config.yaml
n_head: 2
norm: "layernorm"
bias: "all"
lr: 0.00654
lr_head: 0.00609
Each number is 500 + 40 x the weight over the matrix's rms, rounded and kept within 0 to 999. Layers, rows and columns count from 0. Numbers have three digits each.

# layer 4 MLP up, 640x160, rms 0.143, rows 222-308, columns 80-159
473449529454454549534483522462546565452455434526504548536532538472465441482503484466488512559470488425565437456540415553492468510472499458462421450493610502536418537505515457430506493588579515487514526485497507541506532508477534577537518519
492516483456500516527517509457444517556502527565488521559463467494457511495504470480445406448432496491508491453451502459538519480567488594485405519526491438478470532478556509450523509521528517518526556535445498474486464526496523482558482501
515610472466514485542479521479581527583569470468495421556478496478455535467539558440500486500505484509493468474483499439497505493492444477449548485465466503543521480445491487518442531498400477457583492469573501509470504458524535438500504511
508549479529504398460438565479460488487582425550446481448565433496425531469511550470488487473506469496511529503512543446494522501497506467616545484435518534503545547453451522517479494493580593466524462504498496512510558487553478567478435542
597552510540470479497486551567468475526501484474465527504505432498531532527505515507529504519529448491522585480499510469447526486458544526525498528568539539483420571471418499609520363488470528535536517498519507533530532521462463413514487457
490418475516557456470487514361493474543505560474501512469373499503473533467535511448507534537502459567474480521530480486515519511491462558488542418547566465508465436475492443552532469464531516530497517539510540429577480513501470485420533460
500452537515485511522505519498468486479532530554505507549551486566573491502525459497438532519488546460542509539545509507524511516493451516489456469494458525503450538547580499466456465513507490443553481446527488444458443484517479506474578484
510486422507447449516455545525513535524476461459463457500563447503482520520505460463498509452547548535498469526568465469529453484543533491507488528521520476492463519505540465581458513493469515497483485485448430623553483411539454494507519431
508530439534493456513460578515534428563480461538478473496556449516492470515489473499479555465542460551444513517458545468465492512498495572449516466532472470546512497520516478565520555490469556463505548476560531485533428464441502473482475488
506543456391560506495529504550515524535466513555554506499456539479505483510481529638542483525411504481537481536474518496480486460474535514478417548440523503504549535492523447511515402590472531556534477595427527470558488511468522553494488434
471557522550505560489489444530457508475490551512438461418560531466524526525571487458490512520566551478485467515480482455507481399487423542508594507509488561533567522531485463481494530512479564571429449562485454472517477466457538588556529521
489540561437523529441458527504536516514503371498442533501422517486485548508533533538547502467478563513548496470517549481506478475471395507456547496484398506488463483485479546484531454562552471502493473538489460498535511501539451473527496543
520541509495453486558530503536540539533491513489418506534482459479465566532531467439465492508501425478512538522494469506504560496532515476545455462516521515512576545509517479545586624517484446459485461540437521539535490485450510473560483513
489436542514448449474479514447477558484553508440591541562528537473482502494520449584514541530559482532552469495467492461487453474514480521576541441514479529507468431524495497416446541486497518551447490475552519521465521429504487555615523523
450527446469447521542549523513508490513468439515495460452499401483514426532576541549520532446505427537534500481503488539556453535511524521508516506484467519486498535420501475582487469440482466441490563538459475474563509471531452555480475497
560517523411497544522535564518584462488569512515457479511536410468491484469485468495564524460474550484501427492472520535543575539521473430476468481492542555542494561483431497570509544508553522523487481496492503487488491485550466431506495497
589548469395561510513498507525555478518470552489470494463507494560536530523550498531551577552471451473451483461472483488512450453605545591460510443471479504529479506522484526570478454499493423558497506565503493528487506546597534480494499429
551458515540440503574544391517415445517482528466468475453535512498560500486525518490503546519554503517556434523528502541477513533431544425463412532575490511483492517506478498472425433485530515494568500508506492448576478503506453491479450493
551516541525509492519553582471411489531409460522470496510554409523535481543434499496488520520536468528506516519505534525463506504570500462549549521567578451546546493534485584516508507468436538508477415482492554524539507457471451502474459517
464436551512474484528500450471526446512527513513481448520498452510525437508438423546528437547522469561436450517457513566546493558524512511486475474574534452447495569476488480474483510465501567501462472486499527510497513429494541526539549501
425491510383548577487532455407468485554535610630498512471486540490524523535506528459503325549472415495529521530481497492493570566517490577426544528494537519453572508458459533517582531470479498525482504498505470473502479510589552516430517530
461517523491482476374463506489547514577490488499508464568528501539479546463494459485451513364514556431542500503441555432519576498558517471483445523536458526517454542491486457460511491494495529528530538504508530573502458448548462511478542485
524572490502475458507488471510585516538519554567589525472526452550526504540485476453476447453494514485496445480477462478493499420447470488580526548451504528538504525504482453477483466481548508487491567507462534478454481561442479463461531421
468557502498470539527473497435528537576534525441502469567470500493449538484515516489377468483509503452534484441449474496482521487549479556487473467480461573503473492508555509556518526507463544553438525519573467488457538551541462463542479485
528562508465510469507458489578470540450486502482523503573511566503554481503478477497493505555487538451542493459494516564475453479537522521526521452460518464534485412589494458487536478474483507491489495552456470466441508482482506474538479443
482494522529498469511460450536521432559415525461478529494514409473417515425568487490473494493539472492590431462484508494439411549465575415450509538585552496556529491552492501563557459510503466455465545524543429580431514480573535521464431578
500516467475536475482472474567592533465457438548439485515507548512456577450482584475554423494476448473512506443482567504452458470492488594478519474506488514532484527519506412545448532532445474488541513484499491452590529502496549546513480470
493505485501490498492407516465456571490470576510514490487567509515518420559567521493448512477542467510566477472505454440525515491548440465488507501498469554563456609545527490497493507473483540469481464520452472445535566514455572526456514532
470489550503546532500467461469513524403519494533473480558585498559460515461513499505511584477559541482535473523570545545468574527488576489535418465496482528512566441404444548541548499520501506489543465523497449539470484503502503461462470481
451529390469512523504479466505483512509495482531555525431504508453488477493518471462525433530412452484543510536461510443549564559470460535492535483527568435536498545488544521504557533561495511489474559478511437522457554530529465493479557484
494490534460489540440513519457468415499483496556437450495530532488477484421473504515486504405496543576474494475534501462465482472474513490465526482497493465495497516475481467525479526529514454515493443500499514560554518536546481535507508526
418525550487442528495504498484438514505532511491428495603539521415544591454548359496483518480514500506530408485542485525487456526477484457532477477476554450510566409515506509521516468529513446464513467454559508504533477481535548501471540486
463448473521504490487517486454501494520442512495570475586444554479401564466554459527547515540428536466495450455476445493422517520452514502485485508550521584508408447486471521462551505636540498407497480494527455448496509515472500563435577486
506553563496582505499488540476501441555471547484460489491524472463525508504567480584555494566518498464562535476470452526456496519493482471468429482519523482488404450548506478480510532425507480503490525532529406536547475469410516479470491461
498541454528511446473498603506486524500541525432556440468572476490537484483462560476557544559556525471442428475449495508435491478509520534549603477535527480495514547470456475450511484485491466540531506579540496484562470470532551495585449474
525532481513439433464567552511474480535468521425486486538485494443472563527497517584437497513459514499511492504483519433462471550526449532482484447494496516540475544492486481549608519592506462445550517499545523490534470509497496497478505456
536523513407551593487440515561442479510443497499462442558529435541523543431603417577491505551548519541543508538532484522493488497510494504557441495524458521520492510519476433491532463519532530416433471449553512483481407623451472426511445494
519486459441493519535439461545436550540493523512437490462512504467547525525582484467487442541500539485410457424562564541492534468528533524461508497472527496464520544473588473529439588517493429414462495463513537493521551489553605451510487499
480534483543430476559557469502453492598487500526488518508444497453524528480491497496494484537384581416544471504539446600437469494520476477487519498511520485432496519453543449493447547520441504532546476498566434479469515498516425508494524524
532514510517456559506443512534507439486471525436558451501490477509464468537491514562505479523499527435433487446529540519505491526471526514510531476552524467473533514497438473494579545492482459433530570527555527473450541536579506514515522534
544515469485495448385434477453493526500500489496475478565469441410495489444603490421513479561507543510517569524494530562489463506526534539452545460527522469443464533459469490545430490464520495528438494438507540558454586476441491491534566459
535490493460470486461553481488502472555552631456459460463462525417531475448508458450542505459466525553452531483467432476554509597494500453445460492533511488487510503494575466483516470544481554528492567563548541469574500513547447495524534473
502503420511435559453512558527483405561479487508501447390513534474522537489474503513516581489541461506497503552477546490522497466471530524564440494458534444554526547530474513492440525526496553495564484518541412524523507463475438520543481505
519495443459561557533535433488429580515532502503536485477544493490488466442548521534493585504467464511437514538516506459469507526566534472509509505485483523436446484451465500508416476523482489449453501467576520527559572479564477464533486428
534438493524460510518518489545472504467531499497490456548485440475438524484547528547502508553460472485455470457439470545554532526428555535527462491541486466483516529494560555509513521491498544556506475555511513493562482477533408449536460449
511502471533453489468553516552481481469522453484583482492490453501508490509508455490550543500487494559449462424466453478543512544544523474518434447487510465451499494501494586521569503509535478492512424468543567492499485492464558406562504502
551479423421493548520521517561526512420474506493563464469559514502475514481489425445542522522453496452502460451502532517517477513516556495375497445589503486434420461459534502490569504452501463477464527516569484564513521615489500550519534542
499434581561542530500573444493480535466585484489427504473466500509476450473431438482522495540484540452430550486556495524504482503515481516501491437502450454517500485441486451538476476447515506512515499563531431521498496463454541465544525519
537540479414490523564481432542487523559469465526516499497496444542546419515497510527482525499565444500570450584467513521492461498514449525499525555514528516447564492507534454533497489524487527506462467495487484512483420541461511473479444581
546525496505541483450553581462481474471499503482448473448527447512464513537432543439459517503502534518424495509418565457502483532498461564525493485564469558444451533452443556531492492425484568550525546554475455457485478472506487533430471479
478421555525502447375510521475490418529493489494572467500473489507522495523526508491583429583437553437478563516504507509496499417554549479467475448416510433498450511491502512490526520475542588563468502543526569551537481473483488470509529481
502553463466549528552492499528516453418512476453543508510511509460526499497565568459551461542548456436463436503524549530521479492540544527454495527534538507494478492483458464534484518532499509542478473449469457509532486481543517534496460502
511495600508432558406551480447521471500571475509448467454504530490432539405480507531426530482515474569518510539462507505501547589513484498549510476491513595491544455505512560476512472537488432493541496476534544482507548391536407511472566599
493527507492503562416592496437453492504486475501503588498517548521516456498451497508485526480427550512459446486502471537483408508462538502539578542438590422532538531524451438534551534512514490430497481502519546507491475507499544513560493517
495552436486529476488570481490531549583453511496400541483417499466491516550514533501453593492566439453504524504517485594550455514464483510461562514569513447471483499442542447526434539462495457514469432452412505559539490518467514501559461531
498467463406525516491579486516515544564472473530511506482463567455429483524487492491446462482436481470522468557507469495476503505517542502486418481539526481422495472517522477482487533561453420546502493522486582460515442571503513539437514552
502532519523608450505556462433469486460470511499537483540503483460489523517454492453402523467538502565481470521434546491486497552480524453471464503548519478497444560497440546475495578568553508539477480561432527519535533515412487442522468494
412556491528463463518485530478508560584425497491500476465522502433493514483530539479512477501475465494515465432465514532464491472446468567505580433486491539499543576509476557446523577510392444523504484493463538458434605534407510500502572545
524531434490475410445543536499483537485461447479523514487488464497546534448547490579488495488562508548504483477448482531594492513428455551430474586541508524455462553590491446573475528454529471549486453551478481506497470504472537577484452485
442473501601482540513540558520485546497500462476457525523516432489466488481463445554525548567517516495510474438570485455524520550530423483535493490455529488500560530517454483489499448481507513441528444549472509504502557525570469501462537523
473626497553514478457508490508488584411542543493515490502507462506517581490548499514498507529552510531565494480451528572571461509502399505620477505454464540458466510500560474426508489490521564546395478503458494466494527483428500536453440469
550508541539531476471470487494490559502488500527537481499475493529531451459525495470572516533472532431498536486493550517480499443503468503591553457499507516442491486437499541511560514453541590511414464424528474500497489486524536480492547476
507617467489525474425514534555585549469460498471512382547519527522543453484499420482500503546460495513411514525456451545549495537478410520507560534512552493468536486425532477541449468538467485525531488496431508486516516519547437534604488453
477518542486505494433529499462470508458456551527509564497512550546564476499488508576527491484572413498460509525484541500447484499512531534481525511534497523568531500533469407496554530513493472585516551440482538500442594468503506535525487518
428454487528469438451489477462541528525467528510523546449532485553520503502472507476477452499504509512483489455468485490466582549511537546556472494478509490529526540427494482543561539527521433482541531553502531550507543460575458518513460445
507510496419496496447485497436479499488502545485548572520531507521446438447485466471590507498511530444512548573512492468518566514487492506523489476542495536513503570495556523506500482492496477548451561454485532485506526477523504511508484401
533523503593505415487536558482491525499496537520470419523577557416544552486520529422465498452451447543511464542492524515468533500466558502487486484472527485501496550456504490561535491436548501493540513499542454421490510485520481464523477470
502477493446474594554527469480472579553574503516507565485563471445439549475510510465520437445467494458501455431530517476587492518477486537516499475512530484528508448417528503472539491571519545488532584432523512462423465458512504407532415577
507524545472441521501485487443498454538488558453482469484520557458562528463510546495524501405560505463488463513473451508480464546459497462557447483497466510469494584549577503552504486541426539496473546537491472527485526438547478542462553456
463508536464486502498572531464525507429512422460577472447473501559445509541500521436574446526529529475498524514415511424490478457505505570531500433460516486532521544497489530513488471507586519569506530488472521467487574437544579470527451468
496575539519543506469452469499459560494470484431546496550533518467560478470505488534553571512500459508580497513489414480556500535430584526564409532563521460512506502537438586484541483407556534468457437515521533446473514479520497535495533462
525526560472458446512453506536510502414525462537532481498602571509496465471451476417453508506456536473479510493474522425541512441495480520539435482564541466519487473543476506495474462548558468539515509400528471461471412508560486550566499447
424473560547520460533537473497547490476546480507592529624509501570501472419520494473471571478432529506477445500534508526480424470555484548466556451528492513490541581442509457504519474472551548511494586488536501524475545487541386486542464461
538506455450535437463504537479494525441459511450426391560508493521545510518474541513528473515529460546477548441454471546436500577507476482474443437564496529522513507503463516520531517472432503468573498492532441522542425520474545487426533458
506515484490488484437528501534535514488557494481533477493565452494486534519530476480523445577533458464492475526469526468561525563444519452541495515482518574553532502550497510563497521565537543438515483580593476450497450507448498551490532537
511527449522515523485523480575499484499479506557508505465484449447497558530514526459552546481475462543519452536521534476580499479540523501494501480521513532439462511522486565532430461519496503469435428469477515516544519454466514429533498476
525460497441371502507471548507529414511482510485499429516555478571473494477460491473571579489552460521478566475532471496508514541436446515505513473534551374544515456427440505411477467484470440508544480465507487420523501487531527601504589514
539432493545477427461450493488529529487453490542530497529505498514431459540520498572507564492471517592497516544518526462524476538541482527467507580517425552472503543490433575433382445493490492441441502521505471493547499447520478529463556492
508475517486503485440515474495515484515493529425577483525527472543500487486502418535571503523537485558503490469534440583479484461529489463553518472523553527450467499474516545497424518488481518498506451489522428525550452501498499520453593487
579485464498426459478478523472599531537480517520411486546524517448515628459536471464499448477462506547583519489502551485503464526464559539511465433529478534503552428510511500454483425528475500515501509501523446466485498405462531555499555464
524537504466564529514470504480443422443499490512456427574513533499542488481510452488464517497493538470472491566504475469442534504509479478539483414541479574497516431461537584575568535488545499491435520561583468519521492409573432454515532486
479498548447495576545468537502410470518519486515486469463454443490545485541443548522521541528432500458459417535462415541481450547552487515511526535523532530422526537463501462486473507505449567515509438421529485541509444448489541491479536504
476543526518520555523548525507503467431430485450563492422482503545475512613496523511569522501495523518473447519498514489471414449520495510547579558581522509533496505548494493522505513541536516571456451453462540528451531519514546521530485583
544537458532516524501434576533525515449476405507521554511464452483485454534432482529583483487527538449563572469528509502524444449487543471468514505595535478508517522508511483595496482553478509616496455560466453608517473457557470457460411424
475490481488456547524524471484532524501473457519458457455573528474429545505524531520444462493464552469580520504484533509375483570488490508477547489548494475504609489529510447529565542522472460526499530476443543561459508495493459504467456540
550477541506468520526578499492500499530460526513494453476576484451479487522470523565442493430529510467530527510541526516505509531434558447495484521565480478488491577472430507425542470483468508456529441558470574518535553505499441361494503496
494503484444443466528530546503520530524472567573484449490431467549449500486532442492501546553480553531474507485460557473505458550477497582509560524433502520538519440534561526511468471554441502530408574466477485490547466540507515502474532479
# layer 4 MLP down (transposed), 640x160, rms 0.0387, rows 222-307, columns 80-159
482502496482548571473484459513465501452475550445493521421492547457519574546536590500528529537552523453467489533463451492518525491508506508512543500533455450523551509508493590447499455426464547448504510517453469495534401551505543513553479490
535504481480538504494506508527489518456494445433480482462490537499529588505462553500536524584529495520499566449464476560480551506471492454467563541565470534498486553516449556547532490497408425541489524466434588497450452483506469469492518498
525488475597516503504482473468491491447395517457459510436480494461499505526458484574486481510497508472536502469540513517481541509556578527541447532534571512483445551576482521459572480504551523472455468493474537484497501602548551552511488477
417435443461464578484498492546530530566516566532558535538513513617508522560498518469498502525532553543492412531449466508504423525551499499466469432550463493563529454543486525481570490508483465508546483476490522507490478504536467483422484521
443530564414588555486509506372461517498489521555452489540411456468521543492459553522523556527545533459471490453469463486480447565487488498472538411543472395479485456500519525472529522426487499511501533480539504540465469523523495540564515537
543484546509474562454484475539469497485486462494435452518542530473472434542504488573485500482515448515512502507535503517483551526466459424471476530511449562499509532472505469505435558518570512471416497494548482538411479457517474513549507535
546499472553499502523529577438501490522460482441505464483441475504461488475518478547563527450512471520541474509464527471470492477507558505514477474509556476537536482469416544514517511515562499532476506553479554477508547459491456477454442510
531511565525563542546521482517424456419512539498479581463496488527486471492507451511464479556454463472532499420460461444545540443576462459574435493482484484496538532536436564476483562445537440531510476467497523440432561513470491564573525551
495474552488498489490464443417457528471459414562460500511518463472525543517427522472436452559496461535462513501483500502512546512489502494482461597501499547571492491494509513408515574510470510532535443486490473484464447494539492518515537516
452444541571494467496437451440518505505497480401496492483567533496494540525503498425525498519565575588501552525564460483483467524571501462492558458508522554548489546458452526495479525438576376553488521426550465527396494539478479550511510555
455422470474533491465503559512485553532558443504570515515459553495445444502494542553490509433482459566475544482458529538471491560474592472429437469537556449457461470504459522507538462482549498449528533436559539488482529487461440447507490522
540502512522530527512525487558493487510515514490513460464509540503461549530515513419456477475538428499481483593548517562443518506502540512549485481507496501523496447496475441543446512508423560511513527465511544472522549505459493540442442442
541529507560522507465552532514539460477489498419510428463515542513530512509492498492531451502554531419502427526501577555473520457470581507478440525456498498482480461452500526443476405514566443523475530396506506458465497508555520511454524482
480541488566572472487380565526504520471429434548432414450503540506487518502530533426456496511506503529470509510604544558543531534573414485432515435550518509526458506467537434559527414477440422503542521489430525510520468417556525489434521518
500538538522528474494495481533420546512480413420519571498518557432527511444426485492505549515485538463407546502483511504542555468509518395522515587499477469497532486533485500477438478540465568475589470541481482568445519576445509492409572532
478511488453515413488523431469431527481543522484592571444503522537479491471492526493423506562481449472506531512490470533540457489489490487520555519541567530534491468555535482517470473500513502463493539555497517469525475504485527524505446501
523446543521407457526482448459467453507511466512610458567490525467523475579464517521430513512510515504548440559546486502453508474454463538442529480559453510444530394482507512450521508546467456486475532520543447502517492523514491400516564514
456526479444572450425516546504567514475496474535529495508473498464463489529479528533500484495439475463503564492501495486532496467526450565514579445552529480533481480470506523508559531537499547492458491513519521526469515513472516522531516486
542502479571519460546490477443492533428509444453503503545475491494519510492466465557486513454555470490487519464461469479461505587455491499494460569434467537393495506486545392539441479496536521464535473524485451522501520571597507495547527529
472507461490520511468484510561477459520471528465454507532483460480541573552508484484487552439525546553488479545559510501445497443491448468477486493468512477493523518501459534571500458454511492516512510498531403527523558551473473476502457481
549451477579438504569497482580478515466463454489435495496504491531483520497462497519421562467453502509475479452410560487518514493474467461526541456542470534468426519510461522486473516552440478485502494477476565455533495509465464556495500450
468497457519563518569538529524497478445542522464477547444510517426548486575489515510506473591496495516442491472496488485491555489474493538498508516477532493519536520537543515573480519547524497495517453476492473420450532548462555522506453524
497439506506469500523454525452511522526419450520433574533427579455491554476513516526526492565474443484443533518522513584506540530588498487602518499529466511419419506459597566498553502429493451517564507510428444487516551473515511484441458557
483454527497551530475522462515368514474471475551514444456550548497564529561475517588539460464482561495499476512506532448547542476517479565415574533520505535545452507496470469489454507513416510493508475504474532411539468480412490519393498473
503498452536440520526487513469553471506521554526484552520491489464364472467455547556484458508514536498513518533523516464556439438467522512539485505551481516467462524519547531520529555484496545445491536442468466417510542453519474485372520494
462504518569458471422519535474454516448552464455416455480464510460505485523474572443574538505562400511491518510511480483481502542509493554497518513524575537473529576448514536458484514510597533500480512558563498490502379573518542505555462506
476466573508500445530503513470457479463470527513537496511504504438481445599583502498454558568493524523485495519462484502489477491576567436411438496463506492487501436480460568460558507536478488509493412513525470559475544410549458443468525528
429426476499529561503537552554512426472539441460468584478479524558483544526541490503462529476470540462467533529455537519510469527512544486513515428476537465482488459471443555494598517514504526537490553545594536542484484451478520454546515406
531467426435544550449524472571477523553525488500466506446488481546542460456532415564564447468501435498487487440472517465447489546456553471539508517467486555503510554589488487493440459509501525480452473641531478491403515544493589485499544518
564535579452540476447483517509498500485517433537444511499482481521525541550555507510450553502534538568502470446485509538534475479479550447507505537504482547485557446484528420515437441544495470536487440518486554454572501422525502448479463495
508499475592409454549536558459482503438487536397519549477505459480465477544500506505588520451539436399528504499490518471473536523500532445473539528473486491563443483448555559492553478561506547520486507561480503475521404418456499417442480481
521434460507552497569511499446554484542535477507541490446470483531485468571452515570536486506509521501494503517547522532485471446498522457555549556449497508471495580485484401516491529472516532464458554479475510468528561558492505519469520488
522574486518569512537491461557520473484553521481474511473466521459536511522550448530490446526501505482578544436508552466550498532553492470478512538478494445501618561533580507594492469442481483569506530506485501571508495540559494470496449539
551496456480467505430479443487446517482554455532508538549451529529441513520486504441481516469531556561487460476522521495515492550499508539520520563482460513563534549448521490526492485488493477447454526523469518491518517504619521471428469477
541475527457551548514508508458458452476530482565482533460478453514447483539548479438430482520533470548587554462504408461531508527456427443510429532509531562470437442477581610481523481546474534479403503431473498543386553427490453509474520499
547517471551507529565494581469506470525533499503552563523528436523530502508474499456494522530510499491477518535502494565528553453528533407482490497513530489472523483536527485467443486504502496511474483488543459506540531503496512478524513510
660483519485517548470505489486519470527511477493488429530482561578475495537491478514531513439531567487439493603474462520482571531416532565514458416425510548495568548549459491499364466470487438526569552462410504438480468439481504520499492456
572538544549521456539498530488516492471541484550560552516490527496521503476525545426507441484532477484531521479435473499519470565467519470516530544506452546505403554529556438503479452477539500544499456460574568433503462542522478554524583502
512533479440472544488505614560487511517442383569478534503517450445507499531483544482467541444523494507416479501482498504515506477497508506494570497483489536503527510531547560447531485504493494539461604550470542503453452617487542491514480505
503506522483527482509536535490562596520488495569481472483469549493493509436509505463480496482524499494514552493496449522484523452496448481538482528444467538501417464516512492479438431494489482539480477488466467505557511480484494511535433448
549511436533474448472502516558536468498506467512472540443526489515514413481505427550463506529469540551557479458489492531503553494491563555509551514490500477541518420418484486587501525493502471509548503452520438520492459540568525423508485516
477481491485502431467447537489526532545522478551522448551406560508468469489450516556455440494472482477612542510465476524424484505478498450546456507567494497495539524444481559532492501523525495543411496527520484525452452522491433435570572543
495562515404466491607539449505578477447438464447438514461487453573550474503488483474434525475593498492449446517471555454524516542515494475520458530430558514521524537424464528554515531499414595621440539459434450544503430464480533502520532499
501488512529583524545474527507517475522510424512530460550456491495495529503469529489437481503470477469558548521522451437492517503526523524509462521538478543500480504483435508548532440538452548503501571478508565449469490570501455478501520517
468516499481585474497473527503495452464482528489480524476487574533520554543567497551494537436512450479570545592458481504417508526535466395482489458496487483476439473499449489481509412509496527510549541517539416539460460513473596525478525527
500514523496477491469508560489477466493532472497512511500490483533463494538495512549458507534500503497516471525516481466520458459483502549477468518552484468459516465567467492488402508487460555475561577554517495450521547451440473571514519468
492466592574547520466480507486468413465557498570542516491528446426469463548495585507467465496555506478474511606508555468468579479501471461536482548414473474589597482476521499526381555555491469477524497501496582493512487399507487542493497473
492592448509510540538499530484539463566550471470614474533408516471570523488536472521484556481480468493502462470500547483517459492437438498535430488535590466518506511488486489453569481450460522526472573485450503512513553527464516551490472564
476410529570509453486532598478519415428568499453463578468536521453495523518488491468485570522500554493478455455485475492491502509478517449492502486504463517518488533485532577465566549545576456472504537512523469484487606405506464497474498463
516524491439460464552475477461437410574484505558550456481469489578523552494517548538454523539493480447487519464503418538549505468506472480493515528533436473568460457494508543497489536486519500464522506444487555496493440446483519454521447442
522453487537540475496521506510473544480464489473462526489442521567499526501563513564576468379542500571490501508487503481429568508514542530550427518549421510508481512579576573489473497493509443520537484497440475492468542474535533515504467507
525501559483418474483519478459546557586424465548427423426464535476455416525489409496456489478443512491477581511479495497494464485496527485566514531562513488556507478524456494469452498496480551471519501528514556532510547558546498470510502472
546473453541504475555518476479501529528442500501560516494515528437519460567484517405492446465432491522507449515548527519484475464497517541466449570565558449463481532513447457531517511519479552530451497554534418506520575587434534517495482442
493529392568462538485468443527523511502458560411570456506533512520425607460626523509450497415534502522580489562422482461471520483491514485488487453462428520516474506477545544515450512500524504559465513512430458443476421427522590520525401474
471475566501511539542470540532441527469480457498521498580481469459560444497558464494516465565503538492476445514472508536510493573439509514446480479454470549442490515510494579466511534474537440499573515502501579442467519489547513507430441449
527547484574445451533491576431487493454486484494481501547493437518436452544563469545560498514543530499466541498509560391562450503465474422469513534411559422560457488476507593550541464502477516572544505512478463532544496490477508470497483501
473523466545493439476513564531461473496538486514493571565486567488455505465543425518577502478470526412588501503575528522510520457465456598507461490485436536612475499440636542550512396502444540453525490489533477518449470503543502522480468490
494504510429510521434525476551506490453530470510524500545492495473483482485451498521494475520553515468440504561539480544519542503538494498527470531528539496500500475523484472518440532536573566454483523489555412457537503461550493473511432435
527535531522497577505495449562534462510500569596487496543485535438494396482478474447497527483435464468468522459537546501478566485563546539491454472447468487534519522483534503472495535516475564503480559504532511519472557493562503411521479455
558507500512499512492499471535512430522455543487582485456528528523508523458511554442452444535498500470511564532459561505563474457499528541452455497496475503493480520468451459508478544445515459528431590454499499524515470542456545489476495513
556480521545466466483512528487499543483467454493471459459434427615504478555455405436524529522523422521626476526531435436412573529454566563453557498524446486515504491562497475536438439518518506469530562528551528475374481449498524480509504476
430495500527497457484484504492444478485512435488474518459522521487515543602503505484505515454520526534500475502497452449511480483473440497439457593546459490473427488605531468508478492508461487496562515519527490440450531562499488483443517474
503426528534503502560531474422476417539446531539460500536448483455482553485511574509540507466488504555557534478541554479545439460502573494486441463508509528513510559486483587468531557403578541532443516556588499568463437427443558535523508504
518423462474503552539473497480470509531497509502493427478534477518505489564517552481530477533463579428507500523495461496619456426541479489478487507431467526498495472499549541552485492472564469479489462553476504463501519557491579463417479489
532464512497544541530503504558553502502486460449573499522510537475448481498509471438531534536471449450452545553517457497453474446529522449466486553519474484518472488528506511484491471546400542527530503476466502436511456461485501470468514531
482514445493520481543529524499584425503449471468503521567459468455572517482553531502466508489474484495507433442458460558499468543522488475455517548457433484497535510533424419469482520504477534491464472475490534558459507545476470537526501572
583479473427545539510520435543516483488520523449532592535464432461510518537470493549495499520570491448523480505523521467498504523556548482480521465478471517512567509460539537490451493526498439536488491526460501484527467509465551478486520524
478552510438576523458550423524498445463512480435551437502478464490524505409491441480493508565548418510509509502516536524517553602500550496455438565449478514540566515587535552499541517471437471522464463553523564493464515510519496561412576460
492457415508518459499541573544518537520524476529497435510449488445508550553509506512524503521418470556530485464442567442513466504457511502452549486515534583527495468494498462517487507519536523484527467513574508477469430545488488485502485562
517521501504477528470487472501530472481542552492510528488481488479521464462605506543437427516485463476476502528476501534588530559509477507496498456455572521473487510493487541486489467534458524488445553460527509538509500547489510471431573562
543495515515470524527511527563568423489475470536466487495476551563533498519528570497508414450471491513438530513464543503489473462512395498426525432466431506536512473454596464505481465497434444490558519505484495521462475520459485570515487500
492500500533507514462523479515512470494443530434517450514425496476481498432476456475527486530484519503523549550556506544450564568516476493507573483533410556518536467489540459455469479466512469466517499555466511518451577425514538498434480560
496523487476496430528526495447474474517458442486522503501436559517503492516504548470521558436461535434499594492514484486464461464492526432503534593487477509500501416531445531527485466511460485555552524468462453512518461528506459458598524517
525499522514482512436474498503502443581465502559526464509567540409466449398556495523488502431455503484470450526529539443505466466477515538548483482461524478513504549519548494443476489492487442500439500563512537459468533487507473552509543526
478501533516535519558607498507474448477464549479454514462497563480488409508580547488495531464455486556438497507545497534474495422468428565504497475489434535466400515506537437498471483499416431568520536484504492475520519534528480501516481488
517496526496451481496449486484539489472476432510498455521474532522469489484474420551504471539486483479547485450519477514470516481508588523510441512562503496508547477490470433461506524524436522526554491539474622516514484548501508560497478412
453559475468611555484505439390492403462519484475480582439531585492534455472567473485528462498536573464497499464512474491462438447550510531536469524470511505522473444483542509429409473528508511505470549549471501458493509633548545489484447501
472594506481518473448523501471494508495476536511494471575462461515566526504498535478510462482490541505451551490444520439462451469535489410526463542561561497503570519449463490525457527442507496560556490491517483478582444511548527471401491540
520505510538510518524461603506499519486529487551478532461489491450512551523470556428471517517482488497538498483418499490556546539479475477475476554449509416523517510568475468527602561474496414569497425547513481501520546551473484482436504456
483533474505487511540486540513532509534522508415453542458507503532518421455513522531469473537493463426453449490521454487486434410428419502524530483464508508533452506509492545517547551570493490530506524534476507467518501570533530518480488576
458470474457488507484555515451541491480527586551509493567567506599509473576487522528506459458450448502477456459586487490460481427505562515554447448503529447596453525467471555448463409481478528490448496448509465452492468502462505429523376477
492477467563507537474432573514611585524491464520504482501529562543492483508547518480489495509480480451505606449531528496575467412437514475515518468498543474509527449519529467512547463515503498507458499544518500493481537519480447481495465431
509502507514482445463445463431524526530625442529482551455414510500539488495462499549475443507464434548508509475526471521499456530445469454518497509492469504541473526535492471433479526466511541464558539523463469417523486586424539534481557497
549483511487466502497526456496483524473478587560549422445514470538504582498452568472507511419486488540515392475507497499494481527453512506517511511435469472507472515519496477539494488473438594467451580480502557429536538472457520532518573498
609444553560537465498549469494557450500554542517530493479444467521515521536526490520541572450553468546480502567491463474508488458553473509501485507518527510493518472493494473463471493482471498439525441534438441436526467462503457493444497422
515520453523519511525425479442497478451504501512516494539414481528512434443538504504461533529459499504434509496511524453517487469541446553449516467443502504532523506581570525547484525417451480528558461470509496520510528492459542601485412567